{
  "d_model": 224,
  "n_kv_head": 4,
  "norm_place": "pre",
  "qk_norm": false,
  "bias": "all",
  "init_std_up": 0.0465,
  "lr": 0.00952,
  "weight_decay": 0.0,
  "grad_clip": 1.0,
  "seq_len": 512,
  "steps": 4961
}
Each number is 500 + 40 x the weight over its row's rms, rounded and kept within 0 to 999. Layers, rows and columns count from 0. Numbers have three digits each. The size before them is the row's rms in percent of the matrix's.

# o: layer 12 attention output (transposed), 256x224, rms 0.0403, rows 48-96, columns 56-111
# v: layer 12 attention value, 256x224, rms 0.0325, rows 49-96, columns 56-111
# q: layer 12 attention query, 256x224, rms 0.0325, rows 64-127, columns 56-111
# k: layer 12 attention key, 256x224, rms 0.0326, rows 64-127, columns 56-111
o48 101:474567493494535420507550574473544435440574468497556527491563567432500494511442504485464504497554530498560501521504492507504469497476496527523473464526548462495504510472
v49 102:530557491502530507442519504521502551603512451486591525525487463473494527539492444511531549524421523428460473499497546386451473514402419450444534537559532488506495563458
o49 095:550492536447509462511575433537517508498538482500457468492498471470523444561448570514445453540463532464548437527459536466536483527465540532555483494507554472474467452463
v50 110:493508464484568484494529522482478516523498521479464569500471454490426454465500499487479416495456472476506534500537475475563515580479587557526474414470444542506547525492
o50 110:454540471515448442517558552534547475453504445472532429501550478521494472478493505436555567590471567515557471501456454543504461472473488510529498539488532397489445429579
v51 096:530515481501451465507494496441407522563583451532451553455514467519461495424461522450538524479486512449473503459545500506520527465527531574469486467445470479402522562463
o51 095:469541518488473486515483554574534518391460518571555505438544537537440529436496471528508525457483484494542451510521506570600457471515395512521463507504541521479434458462
v52 092:510507534524417445473511504482455595448489483499555485498439487447519498491484549551557564475461489514522482493488574518520412522424560530479436523511509412479552512508
o52 095:519499518500511473502524527509445511529433558548476503550515448484524398513538534510541420531477524531531466549517498469479517414531519439583484454571447515529478549479
v53 097:440488439435529594463427522487576495450515520559469496461518532535531521493533460447518489459427500477488613562547501588460534514572502521486467458479559572517475518460
o53 096:556472438572550442405556434536487546472512511543549503497505499462505505438506526494455426509531487452452460591504546458524517457570469483483478526475479505501548485471
v54 094:499494527459525510503512467476452519470518461417475551454452536559479466504513535551521479485421524468493526527488460586489457490575490505515569432489539545471507521487
o54 092:566463497524538571484544472551516527504541459535482474557506510484485511494514567416512437514493471485555503477510556460465603496497501509466586530534435501505529576528
v55 090:522503552474495473542490441447422472432502544535447512511565508558558476458537485506516460520483446492467508493502497560504520485514451522503475503458464488525523533486
o55 089:538504509487487465484464519483479475456488564478503484440451514493457453512445448512479505474563445448480511520530522499569460552479505492458510452477480491479478478500
v56 094:400478509490432516476539562522441568487465526466461525516525507558471483553541507441508561541510528493525432554525471520492503474470491520479484557454554490435514523485
o56 093:516508532500546522465522492471531535521452472480475551410440512527565446506546500433495504489471435522492464492558576548532546477426464520487452542528516550539483534514
v57 104:464522529505533468463429534487478567418384497430483398439493482537525486409472451511498518520493548484511548576490508541410518490474498532506517475489529473540550519491
o57 097:511493482419452497534504416547453571492433475576483486548472435436524501478507534469507540527561552477504525485492513506504568452517506461466485504487505486518442514519
v58 091:475480494534491453497430454516391468484523556509504567458525491518519496442523446519523463503497517435545529512518495539561458509471422538506463432546482536505445480457
o58 086:453525534501481495540438431502487523461483473534520424468500448548514553505551473469507477451480490543459510539569445469555621466472520529557539526480476490454486539549
v59 093:535551473495545503482474519479525526489482445525494472481473528451551537523523567404532521496475519495546473516549528504495574511457508462496476586490543498546502538549
o59 090:450521479516491531516478508497483501491494517447552507517486533506561488415511556509506460510532493470405473482467526466569545495515523542424526522557541553565553438541
v60 097:527443535507449379529509493464457508521422481472508532512564520488527442439553519452498476365503500474599514480502487502491404534578461489521531483505496502479434485516
o60 100:521492564566493469529527470494515525471453545477556431399466490460492557476491393469526509475484556459476510515545479480480535577506422445501546473507544551502505439470
v61 097:520476463532458546501484556500477508478485506490506603354422518522466433500560530477453443543484471549453526551508553516441545506539480522507431489453491525526460523485
o61 092:529496489544463546547466469496472527457477441479514529582498499518574473474540475478474434490541518520463474575499469555543563379525490520444552519508487536582507439562
v62 101:483451585439524445450470465511549483466525571505421515465547452502459413542577435472478529432521481490480453466466484431470508475570484437521526487519486561531421472518
o62 097:475422463539489570512521473493531509542517480565499565472453531467520545466467400534496420469493448507463581546450499484526507506571481522489458571501459601467536435503
v63 093:543523447488460534508484528428537477522509525552479477529441441515517514481464448472514475512494515502420515505460475513491477480524483457503557471514474492423478444521
o63 092:480415479500504467523507515395495519503489438500540518474553439495537547438518563452454489532544434465544523565519499530522529485569536521401472441519472473555583476451
q64 105:556488532497524515490430516494515541453497559469435519435427524520506506560487509520556582555502489515514488462505515495465479561519465542490476515525514453515467495458
k64 107:550542535458532558518502533477445449455443445548513535428486439527461510487522534518550589449514476515573547542515501552568524559508525462461517420536471532504499444587
q65 122:473524477461539472482486519543421456557456492429465506504432523498465515502486523502486521454519446498549483479487437476504537476415502480493532473510483469461475444489
k65 109:534527471448523532502484457542514510487484537511500531545502556501493441497472382432486464495534483452502540501531529557545494420499530554483544482497480480475474568503
q66 109:576495512474489495566498490522561498520500537556557451495486478451503533506502533512506450460493467522585530398415579468494456419493435451549476555477483522466512541515
k66 106:526516480414465492521553466513521465540506476502543485427535487530505489540450525541486485500490425473519515495569489562450508526469515445515521445495484490515546512532
q67 108:496532531608491557489448563521531457451508528454553465500482504549495478571522514439525513460504543569437489459518507453559505503571522473526499422492491546451507521472
k67 104:555487557515561494509546554494478588342549517522544472537518458518482495520599505515502458514553481502597466510515543383519497521528478494391560458525512492503494599529
q68 103:450454548521523530471497434533498527511457511429518545476458586553449495588481462515500606483479516425532518488517499484488592461433451496566442454461532532492558406504
k68 100:513522438472524488507539492529442541542440555424485487489483436492482468562500451526555487531474411478573538530411439506503482569396465447494516500513513525474464467556
q69 113:477497524538519553600481432488552513471465464436492497471434453471491471463522493541414494477505511569485496498489470512501512516466494494549541491545517479515519522547
k69 102:493531543541461556525534497538531498516491530472495544528472486465477494406494481480474501512460439536485529468526421488492485538474484486544522537505486546543479513538
q70 118:563510512504532532600536524536551502505593510543468513549530514525494544464466513510479513481545492562552477464513546490516501556490478522475513515459513531537473492568
k70 106:483467568529502531600519472542501502539446458524465481521495500482407475556520521543422526563476529573460492508505470482569455483454527466404580535472543530507539441481
q71 108:510550505508514496464565554571451481478536531530528474476514502492493518447491556447438460558477505480534446491580484512549510535529471535458442568522545535469477492563
k71 108:527479535448500515499423478493474473507570406470447491516483470491535531525479496478513425481477523533510496540476521497529575493506458560437489495502551543482514453583
q72 104:503544465572476546496475487480538515582534507472471501527468459462510511472516494438509470399422572422504549526489567518443553529526540503471437552507482450580522524579
k72 100:530496589502526489525473565485515514453485525450454471464495410483489499518570558414460528420443449527506478505488524525483532463559538514492443534499465509512510502538
q73 103:415487551496498480448515452462490525519444529514517477491470453374561475564458561461469468430463521503434478534475465481560464512491501539508548515500548543509494488559
k73 104:430467514542613481526516464483484459585489580484523535488515516494534458550527513461509489518440512518494350501499594479486471514526473489605500492492535550531432520490
q74 105:527435485520462454529520461459473442425513485514494497482505474555509493544438498562498528495461465506441500475509500561456501489523434517576507524559549518520488503503
k74 101:536519400491428476506564500489560494442571518441469575542437488490484494460551464551504577487497485482525474492476474500517497441496527487527477472546476470460490503512
q75 110:484503533491503466480478480479544454501470462481485534448488487456516581554472492416572481456521439439555460533527520534519539472555466508468479554476441460495503533510
k75 106:456481472546463458513529488454484435505454490538538536438419487534507533514472476537516475461436523490541494538487452541518558457439435512434515522521522447486530465524
q76 101:514492440476506475531487499532481472580465411521472457469434451553496522524461584465462544499491458473478459472502536480473452521505505452465470494519469552476546568489
k76 098:475436617513461530474430473534506520435525513508538471420510520452507456510531530590497555538493590512484580505485505549520530505499527447535455497553509472534487543532
q77 101:506530446517541464545465545387522581447502569525579492544519554523509562507561486545506541528487480453499457527457473479530469518472617470511503540466557492494526512518
k77 097:545467547453467487455537532501540571455473477516553495415503503528500512515474494469486508543521448553506483497539522513384469507519471472460483460504534569459502524429
q78 107:471488460483490552434517455444390472470496470459477482452467497512505458583497497551528448457509483503562468471430469516460463479503547505459526508501494488518464615478
k78 102:570525453533485524417432434442523525463482508510476513424478481533534518519485566581488481419511499542501501541420539483467479473514486492444504465517472447542478506502
q79 113:550511530479530517528464491538442481505522481516531404556463506451501537487486493465447491480427553505548504493462464492481449490537533525563529421463545508497458561433
k79 106:526471553503547517394505431565487525472475513494509449549481489493499576552494464537402488478455462490528498465511502442526585533433507481575515531509481492529528470518
q80 106:522442466489488459491562469520499591512532500482499516506514517474528544470495475488518429528481548469531451490491567399511574455513543536514498537483489485512599511536
k80 104:437454518531476479494487459515502567446499434476567500403492433472465507415562481487505450420495531499457527578498491496456419486479495442512456581487488515541482415547
q81 109:484433522574499492423478511520525542500533549463436533485475545485410522472506499548408531436475557515505501528467470500537483562526451529486459469540485477465533461469
k81 106:503415499490544623447472496544435547484508521479499482591497548445483505505429399469482548459481548487567475548486521484480439504475465498479460483565457461518496446448
q82 106:535528511494463472540525462476533523507491543564545499521511444601510432589518497516505532482498504445502449466475476517458519577506472497524441484472539459587436555502
k82 105:485594437488462531520545443459519543443500490486445541493434458481551529510509440528477464454563456488496487521586490511524507466573446442577508410481559474560471523502
q83 110:490512424519527534488479553497425501479557507485442534416496532503490499441490456476530495486596480498441465443499502422550533537471453485515470531538468471623558483490
k83 109:542483506492496524500497471512543506450523496546460495554509504504544439458494485456517551531509541466459504491509478476478548583495458435463483501518490527551581451504
q84 109:460527502550470494528561513459588571513487479554471511451505494478530468480563533446509446488465486448502493481554557514540508515419500500456442482491480503557542531450
k84 101:514498535502552489504492471516606511519438498444439517522505416461484480478459504536474459547539465512462433564575459537526460516469495542433489536471538442515514573581
q85 104:550495506549548424488496509530508479506530539536482521565454487566499531489489428496468455556519531429564549511476430470603471527531449545424509526513528520572489435425
k85 104:383564464518526510498452443517492506545465440530459482502502446513513494514498502503455522424496504528559534518559509532525562504540518512504461523478590405502472509461
q86 104:507540451525463476477616523419383533521509519503502528482462513425505491509527428461451457457541426502561534471524519470528538514500511421578474499486532539423463488472
k86 100:517452472486492490448493422557425491465490474497487511506465514426533568509544503421415463502516554466476440409483517438408513532523504514492546504507579485466517464505
q87 104:442518490472514490488443544532485421524542482537576463449454517450470461481471539514459477428505438460510400483542448514457501518540529526537627489419508475463565494425
k87 105:448472540450478501520492446432500512485580564569587465509440480504520371550472523446459518479491509432524500550467573448531526561509584461478489538563460486531480530469
q88 120:528487559493511480554493494512503509485523472500524562471523550469518520555531495516466516497530527532533506532493506482471512535496502443521557471490479502467562560518
k88 105:514485502450461514536557460563550525479482496533484545493478471551437452580564428549448514504518537575483535483455502491498450480409618542481485459551582474522550516575
q89 111:430490509525434467420417555501488527510506516480460562494477419558523450519585474453508507459509478499499493469504523532536517496533419523547458535537466467467546551508
k89 107:552530487539493483483559540572523468558555466528574477526478471572493507477526514436552477495480473494463530531538459525509532510492437550459462395484472551531491508575
q90 108:475515435590495586497503463446487473459482490468484492561486499488429515449528502425444379590469501460529524475465473495479517439549517529471507441519521523522501506497
k90 105:537455482507482514502463486536455540503440586519484434511557439487493472444496502557518453493467544479531515497499507567484552469439466530474525514570501507492483497514
q91 111:442548531518503523488443527513553529523539520530510434474503528485464480463458470526538576513499550452539464479458446511526439486480533597508496463487507440479530516467
k91 110:539487405430487489502466492507454483533460465533469520445548522500452517497511548529543472518528485444534544633595531501484474507460507456468566467469505450557544517488
q92 108:499492542415547492475517467460538444389588489468461467459439474456494420520545480570502482518439517457492507496522456499538507536508514456470543493492455545409491372524
k92 110:506545536497539465524514531496484469512529503458489543431486529545502437423483542529469490568566516483507565477475514484465471527499482491520468438513466456412502555491
q93 110:514517536507430522496509470495458506450530474492542529534626443500567461468451540474413521550519462470509511459445527490529554496581526518459509558477497499542539536510
k93 106:420513450552592523492492509512497473442505552491502479549562455519502519425437488469475513545525506525573513496490504573425591482519451455483496577529514509588483479560
q94 104:483544432453518480527527460483501470566432472514505581522513522573431495461492562469469554472489471537491529542496452571488529578464563506533416483539460497479487510499
k94 106:505510486563497502426548483520517578494488449470447458467511501477463540455526454484534536497489429472492474501540433520439575458478434505514517491451480514447494537480
q95 112:489523536521471450489501540572503473492467534529482512519501462493519506440525496497511554533427464470500438530532406437496505427500429415488507466443476423450475483500
k95 108:415497628457506464492505545492528464539460425479475529476472486466528493478440451559557507447495498486502485487487467476548583527432492476465575493489572411519503478551
q96 114:493467506469496535533528481514548457486511502485474566517470488569548469509523579543582493405502550469541526569575511497441496435455504454444496509513489542439581534625
k96 113:510530530486495506478436499504460504530505395494501491503469518518570498511528536607567454499437435466556547536489451523435489542491486468398512481523477468492553446484
q97 111:436352442530498501467477514523456455551456511507516443471499406488451448445525519460460527482525507555556466522516467500495508465485469533498480527515532465498511420508
k97 101:556479526550463479466478493506521563566452542517568591537465489511509529508533494491512520553471529464593522498469473565470536452546557486486424559544511502520562502446
q98 112:429501534514474498572540509437536496472529493486535530517559537557501520499508513540482493494526449496508490532516475476473544483553498600523488548527510505498495552519
k98 103:503516563499441539506556502498484466516460478475494445591494509513450415494541481509492414449456606511578451516470531568551578550522437588442465448441509491490480482528
q99 110:546420616561511519547507474539475481461548514505550571512539505470595522489483526468528481481510584586562544497567436441510493544507556490517475519507536450513531577552
k99 105:474570467506534454531470538556469509525489505520535527547535436464530459478503484499466495446491507528609501509439459515488468416536504545525480472520441502467437513501
q100 107:447503479557506505472546596478519536501489441545529458484493545496555451491495471523515512547547511439468499521419479516497478473472538577424542524571439556495535479569
k100 103:490525533529554497461485538568490458560549473469510493497502486481476498481517450489502477501523378516576532455432518474491444509450513544481512418593543518492421456484
q101 105:432504460439536481486470515531572485479489523448459423578461431460448437496500485457550488498516493541457514490466528486448474516529580506454476536537508494486505449472
k101 104:489515535515489523533520488479504527484569558517461498493524517514513499491545481550539516538488539506515502419491513504506503503502573485449484520503489396519513552476
q102 105:539460472541498479454458506509495454471494457562498496471505464493526517500476492536505414542520493495517519500559531543517461512547495518514440517462456527494499533535
k102 103:525499551520456523436453483467462537522482500529485472537486508509523421533498516574497490456522475542505548469467503505535447433492555455479452556459503480462445512559
q103 113:518387496502496442542521516516464510562525501508534553540486475444521482524522472559481450545522529496519536533446551433527487553540509555493479528474485528536606488464
k103 109:467493493492502493533514447426561525544516478475502511519482477497566434537474447488432467482451524496504485462454448479494495540547529593538582565491443476556509506531
q104 117:473528474492504410460563491520483408498445602419613506472433471494470509388479466469502520491508480496421542442505522430449455485480426459494480429475441523445476532508
k104 112:470569479565527419443545509523474502524496533576533491546497540445437534472492487490459419471512520516572444485509509461418571577484517489556451443523502522396447562503
q105 112:506422539472619483444545577474488513510507470491553527535527558507501454507477479468501512506572528471528483596599556450496480509511524504513547460545519535533493592493
k105 109:490594491534472482439491530486499495529486523432512470438467468529536432424514547515525476473490522514461496512575533424478571409430512507507524515478533377538508542527
q106 107:520545504482543485428575534514444464455410490528497574520516464463472483461446531539574515523553505491477557501564524478458446543458430526532549503507441455517496538547
k106 104:417541549551533501450485520546559480475518435510473456494475520534508451545538492472504509480499476469470524457443561504459445530503443464565535566482501459473492559518
q107 107:530475543476512472543549534470498501418486503431427475500532501529527536467504436471483493491422467483486440468472494429511438518480452454553526482491444502491512512477
k107 106:474450496557524546503560566435569409493476455476511505490564513474488497519493475478484493475522517483465475419461541435510480557474477466469537451554469460442535497583
q108 107:571534487440463552528480496490445477483457598527501428432443500446494483413525419560473514493510490455546567485493521491475491448504487515479488531523527555528557454456
k108 103:462507522447507530581521557546556455513501468544512449479475494456558541477446512546510458554477447499533542543454549446486490500504500530471489488418419532532524476458
q109 106:450543520458447569510489505548506508516583504500504495507485510554530490517564538495499540494525453548461529489487476479518480531479620507527442550483570520550504524541
k109 100:542501523459523574544439452520502485505487575432468503516449541460468433423516480484523483561512500450528458478503457479487545467448490500523571576528469467454475584431
q110 104:550490466500546451500515509541502498563494527472496508558523588514544493542545514530472519445548484512591536527493455401596470457524490509527479514567495449529509484512
k110 099:496470413485509511485525591568478525491454476508541533502467548519525514524519531531437481477552450446537486513492452459483541435555553424475491510488521488487555478469
q111 102:506556578501507521565517538514516552485501516557442467560492509489498444533484467450431514511477508516488581484466464459454528541482494469546536475544567479452570454521
k111 098:548535551505520489477467459549462508444518442520468461524539424496526505429460486517460543580513459519500500431505519474470518424499618562540543517543524554446458453490
q112 109:519490467448533511538524445469456561514514460484508413477487511499560559490551500491496440530457495557441479518475505495513580542460496572493433576442523451429518502560
k112 105:481470532599450478533574439567492616479474437517517551464501453518513433473473439465453482574502507519507472475449533507588490542533493528473468541443499450470529557514
q113 118:446506496561457514520414447434455450452569485574470487512453438517490521487512525494450447519619491574419499514470469486445459460492517477484448533497441459520484511480
k113 107:449443474524539534520508472539484441381500519491457496529465530556483534466555532510483441513520479481454534482510435478500537461536541489480440524464516524452412516556
q114 111:529460498565479565463488444508540537521538534471463502557483494568503506455525453459529478521493519503508467458516556532511449514481464505478573500485452493475504483469
k114 106:573512519504518614547505537479433535511469524498507427484488466484469516461569508547553536485483510525469516496543549509453493490536493487511516511488558495480524468516
q115 105:499535433483464476547455536495497546434570447500473542518516500470549471552461467524515408501493517503453413382511479537411518475469501592528467492487531507471491485529
k115 102:423506527408437457470534532462616588522535452508444498517484444515516534511542507468488504517523449431531481519483539472528528547446473461505542567473546534508543508539
q116 121:492500479504470491475516512468444442461503522476505440487568458498541456496509541507467459487475471473486502533498449436517509496540473433518460517497438487448518488485
k116 108:488564408516445520527513600548469530525531472418529486502472501422465446533520452512416472486443533473479502490510497460442493483522518551425440521475523524506490508460
q117 111:447491516463474466536476500524522423484457508479505481495458583473428526477530541548579493499562534451508527530496486425457516468535484561500511520557495516546503555514
k117 108:466453529473450506513512553472491457472464480535517449545442485501542506584475465480520504512484517486492531435439447543487477537504435515412591411471465561578559506496
q118 107:482541486550563457551481559486469582460515496520539489483507521489439518592547507492513488572515553481554551584439602463507480386524518469490514473507577479450535509437
k118 106:516458471462479462466498498501505508416453416459501513486507531511471492444542548533520486477533495542644501434503496497427484497514538528577536518542523496583443462453
q119 103:487504503476449495514486449397544454445507450461478503526451512551418478537490450484483493474521465434466582532578479584489497550499542491487546551537461557460547539525
k119 102:550467446592411523533518455420482461470535469573496447457566541546557566490495528456540467472505503490468554532520470538509520551446546509484521499427476541496473454521
q120 111:460545533481484515514451541443479502475461433492504463501471529561475436556499490488464494468501502622470489544484525471480482567443487520529576500458461508439494548588
k120 104:561523536482522481478566518459436507471514564509526506494483514462561503434456453558437496520515429520484452475537540532481587592527498503496486490526517453514512531493
q121 104:468497435443411530539499472470472526489443458496543523488496528516559473519514511472532469472511494502561485447527544575495526485468525502504518441590507433518475496429
k121 099:502522442467447508483529553545490427523421578534450438492519530532527519544521569472536466531461545573532470519502505444543426468490518494504458579552548487504522575558
q122 106:495459388490498539529370509517499435482504500453527487576520545427493476539481497500471463541506471418480492483476455452580418526496531463484414495477482430428548462507
k122 108:540516490447482470578541495426493535520571497431556455505449426523422454466462436485462455446510473464524540463498518534474444501505492508431519466557564511501513481489
q123 101:520476523506397484470489488512500506536540557457514427504472526488548519473565539432543563510492560532510526548503546499519502607428554456445492522499486412503449434522
k123 100:567508528484516490567484426538528504527594455427491551567522533531483508482504548432502507462460519498528518557459488565559461501559501458486559484500494477400539521527
q124 109:536466446537561516513492559555550537490500460547498521511470435452453519485487505536475425491530497511525442514435487456499505497492504519457461524478516545438556472478
k124 102:539483515592553479639484514531495571534492490532460473448494572504505476465471444534453534477481519471490598472494486509460455539540507491468489522493558510550446461464
q125 112:517581493540494487514462493469464439555507491463452544479581500466526455444497552487510499515512479478475480535517486514493474504558535442501469505575438535444472535489
k125 110:544564533558501587445483519528474477566454495467541575460591529508504476504489534499504488452493521519515514578460542542489497526516461504477527541493525475431483502477
q126 113:461495529496499549489532514504510453507514534484523562520523510518533526537506506557637541520568505579499522538522534445554537451564466497526517507437486447523511482564
k126 107:492523478476567503544518506481500495489437487513513495492429518473477530508485427543592538560470478554454532502440522522517469528537426500518426439453492452469477441484
q127 108:542519469512570542552531495521506564480516533507512494432436501492543526480553462517505502539489497475483519562499478472496502515507583509486522467543507453523537572458
k127 102:559531483495521550511589494538498496541536476489598508488496551514583499463483439471520515451548488498449489541469511534466399466478502518471482490495505500526407525496
v64 113:497499517526495484471393442481541471523486537496539508547515499508492509549505460471553495483501530505505536383500532448527484504493499515470430453549497559516503497507
o64 118:496440533517559494400534500472592512479534435535536530498528456467465497535510506497612520555552477483540464462445567485508495489563451484476543524503570547532489509508
v65 111:548438572475416499518590524511529477431448493505561457521492522540444471510520504461529503534502524523509527434453549505496516440485534507481492516500489480509483507501
o65 114:425464446513510519478468569520456503513494549513498518486469522447556491539558545504476477522491540555474460512460489488472483534498476492554505445544552474520470431482
v66 112:453526496463474500496427418491482513557481530511539548540555462517440530436496529538470572562518479563581494578499559476426525585453489526559433488539502435538538516467
o66 121:508501558442524498542559472476569455531457530513499480563524457455464522531512521555489536482506528469475502434615487454440542458435462551486468543538618488511526468500
v67 120:498566553512521486450455470482551511506508395464572536530524484467487487523452458566534572482495517478404452520447511543429446492464558540429470549481457508552483507559
o67 118:508398537551423551437568497470553499427354553416490497466483480505562576485460487518453500456533459520497526396487530493476508510553500427471514490474491467518534545524
v68 114:513484547552492555519527470401477484470495514473516485575506549540576547540465485573565503536481510513464513479503423539488501503485576499472460420529542476518583561511
o68 116:580457505556486487460530538447452504494528440496446469521584430474538531545492420444455457534504533520470492525542484597542486510509463554462479540506537461486485481501
v69 115:555487518554482428541439580462423510441503465478506449404499501521513475434535530515545597529485555522512482588593506469474490469511468547515488481530533464440574448583
o69 119:471444446507506409474446512511462504524497451561520455525445573465517507487493426542427503445463565496534473586504468468533502516463484494539475439501458496482503558507
v70 110:443473520487558482452560509502496525459479490469510511447539523570545469515447539482509544563562571498528483449477492556446566524432498448549487553455495523574506536450
o70 113:520502559463490500501503487469495498473523538438434505448432491506495510465516569501476425495517543416529439455516447609470481541469472427564480554447573500571490394541
v71 110:485435495490448517572466438566464527500546546506494485428527491484461519511484494476500541485496484477469434466464480504504537521499467518526565566441395404481496491414
o71 111:484492471528496505538463527496459539540527484513473582473487447413461460511490460475477506414477498470521510557488466532500434536504569522511515554480530493452533520522
v72 111:495530540519524428466489468492522543478536551404498499511524474408464457490519552540531549544507490494472487484512486486507492452418474524533457524485493547535449595558
o72 115:462420463489511497481554460450523511403504445445466432467503430520501429510544481482488471498468541481491489482477433476467443562491520497472562514440463510539513516544
v73 108:494459512503512564525487494522565540475508452460559543519461489449516445500513504481465530384467554548499532581491542487556501442450466524526479446477504458500521552540
o73 118:570516497441413498469513459461473533492519528477461522519500477544532546565501507488496570464479539446485553509584475515543485578541511530518516542483555484549564518495
v74 110:543469483551458488526506535449551520474435499554499517503512472537484513451423544457467475485587468510539565476486534485495489506524493532607458466419437508462545470447
o74 117:542476511480534527484470483510428555468462481506503464478524575473536444488501532501528485554540499494558483489460466421552511531493431433528585518445496499492481377485
v75 109:525483520490550508543492493521427471563511431475485490509412454506545449481506567445517396475544505529469448507509513413494482468540482485498511484566519494496495561482
o75 117:475467473506534588539484437466445484495480526536500452486554469534464507422524534474583488457564478544557502519536473489542554472525483528507518478507502491478465491511
v76 113:508485573452515481519487511438445475476496565453491557524489505519499501466497438497494485464479457562519540483518471546498500493534562489507430513542459531522465493490
o76 119:471390499459468465536467495475463427611521548498461490535512482541454591452505479433544478507483452556518531449446541498542465572513518396524506514491529543509465470457
v77 114:472495526505513496513460510471528499528502453444543528497511581553498483554511550550429486549496441417510466538541441455516419503509468531484516493609467507533540547499
o77 116:500504481573457444580490466492535578392475435497541471475554492512580537527452522502564425514471446423524533471563505484550475456493435490463529599497486575451510494496
v78 114:504537462473503559484434476471518463597522468521493453545532469537502562462479585530499547579459558464507486474432529416490528541490528546492521474509459571505480566516
o78 116:509493512509499540529399473494483507462570566465522485474514468440465493503536566486542494524504553434472455450477575474483532469517491491571525494501500475520503476466
v79 116:550516613525545521486498501570540489517453436517514457490517546514471511498467461476413615509478495458482479435488439516463491503518537476498512503455541511465527463557
o79 124:530440543497407504520421459477506482517512503466540551479483515549524560471567521517431545474479546484493551445496417550466464425521543521529487554537412513538560449463
v80 109:549503483524500490432462459556593515591506484509577479429551528518440448528509494555437470520505502489511507511477489511531516510537535509556500521489474466432458508476
o80 111:468466453493630460522508451519501508515517492498548490413494500488521494462483551488543468493532512530492535534581485488521567460541518493468522518457416504449535522468
v81 109:504506569534506509545464556507537493525539503510520598511490487489527505497574519495509532517498516550513515453422448545507439468569531525445496447489525500542515565485
o81 111:544452420510463567490500492449510500509514561481464551575473500515503449503501528439496562506417477401522599479510498558484545431478543569537530562557444572458464515574
v82 116:535547528469524510515519475478489515496488457512467524559516476525539490468460519508514534481538452502400497536480552474424520496509514508499515543497508529468544603463
o82 114:464439565441485530481439489558501473539436538494569507395517517533485573453535478512455512495563384432492490548483503540510503516508509541434443406467464463429525512555
v83 098:579511538514540449497512553536542535520421502511475564518510478522478436421517625504489460518498433474425541495536491516496472474553487518438504496459552474494510542552
o83 104:495465509531417495508517494438558458526522466480507540494492523508444453566474489540537490471505496488508518529456540459512466477479490515579562514485511450522465454486
v84 115:480537450475502523564468560556525470525456467464496437465462444459516425589480635493502479515548439516471529526527513473515524498539490477558481472404504457480541518441
o84 115:522500524463479482548562495522486488449555591548511550626482540474493575477580488531559509551488521451468527542502475539566498501530477523488508474458462421470485548487
v85 116:521496536480507450594483468528468521551523473467572420516550493514523432537467534560450527462512486486458493481562519545454553485488443459443542509541496542528458447500
o85 119:579533501501475505519456515483457510538472459513542461485518440490472484514476494485527541455541505505425438476512587517476495470526564512438521490553506460489487528544
v86 113:496512483478468492524513525543390509491504529540452444467470542513497478518488517561493450435486560530417474492548502487516613429500476493456555506493547475483525502514
o86 117:539520533513495472493535489512423440557513472535569530536443463516482527534479475592496473456534531516465504546483506518538485507522505485487531539486508550435544465561
v87 108:526503550468503515486485546435511454483496523453485558534509489421536535502448538526481513500430528570506459412511462542466493505517430515549494465548504477490407453541
o87 114:413516505541540543525577569434555463491489505482549516514547507560517499471460534473383523439476486507496497495535472479518485495505480513557448528490457549474475518545
v88 109:499461524539523462442494453422568457591477541520441453436508453558508462438504460521542513501544546584498514488490446549518472487487561482544545536506457456448532430515
o88 116:462559533576545437446448477566441539559454469470516478549475489519497442504534508465493563503509418485500492459494436515488491480439494474567529527488487471562481584468
v89 113:601503443468487477447521504520571499588499515533475532525526455519483509527592480515533499502549506551493522519557482450455461557591510460486526513461527526523486523503
o89 121:476599523475500515443471442506551582536466503504528495521423508519451474532526530580558491518491545498513472580529558594527553556534501521536414514457531489457471510446
v90 111:479568446408456535518473510459537473516489489493518507477578527518517526509563505456479479472449448461473483479517553503498507451506484451514469403487490552525402461508
o90 113:507484543572507492520517498485560486545402489521503534515501467495542584527452552496505472493507549484457518578476555529425551446590500471466496501481445429526418472499
v91 107:465472558514520537482501500561542449527490484553538450516464475543487520553479550557533505481514556468505552511537522575437505485527452563493505452572517490448429547524
o91 112:497517539571501488466440509511513534499440570508493484476439474512502476510455535534452474490519459473515457560504536450547480482549601546456467610452467490500548498473
v92 113:515497583469518505472484536476534557491456466545488418541543494450519469556490548467517492485536503490537517437486520553472417475503490463555462525493549509497532471506
o92 118:523486474467511477475563526481517494556491468418479507537484513444564534486548563533526470480504535506553545444504468504532412532496450529478520450507601517513482534513
v93 107:444489446520547486485469529520579502556405509532486494551529456428482503479486515475476514389444516484447492543468498490469490528479554492449474465503505516516575512482
o93 115:528511543496457560483488522552468461488517548483432519456491480455464547427539498494529492511477450503529514507516568483497488486518536454444529515546468487510516541549
v94 115:534474494488461510496522443506486414489448502390500481459495473515466500470457475501527502549533481496478434430546474487474435461435412501495547474487546545515526483545
o94 120:461561482463516496492477500526535524537428491470484506500511394519548485510512519552504485544453463489512429484457506466409495453483445516580522511533496494506484567442
v95 108:505480505506559476536541527502478549460498477564554527514492539520511469538491521465477483483546503520568515516538494498535480510522558521459571533394466534530506520470
o95 117:475531509465476523528480467532529528545567543451485462512440499480470444510476508418530521444561560584531457456539468533450458556408476471518551478478444472507393519504
v96 116:509559503425550472482518529509483486451510500461473498473500489479515468518459467531474461511423554566522530476454551550614494521475547594496466473492487495511512473541
o96 122:477503450442499503527585500409509469505507514452536425494557408484450502478468578523491547486393459505509415498507496575434581452521466464547555477480495530541487578558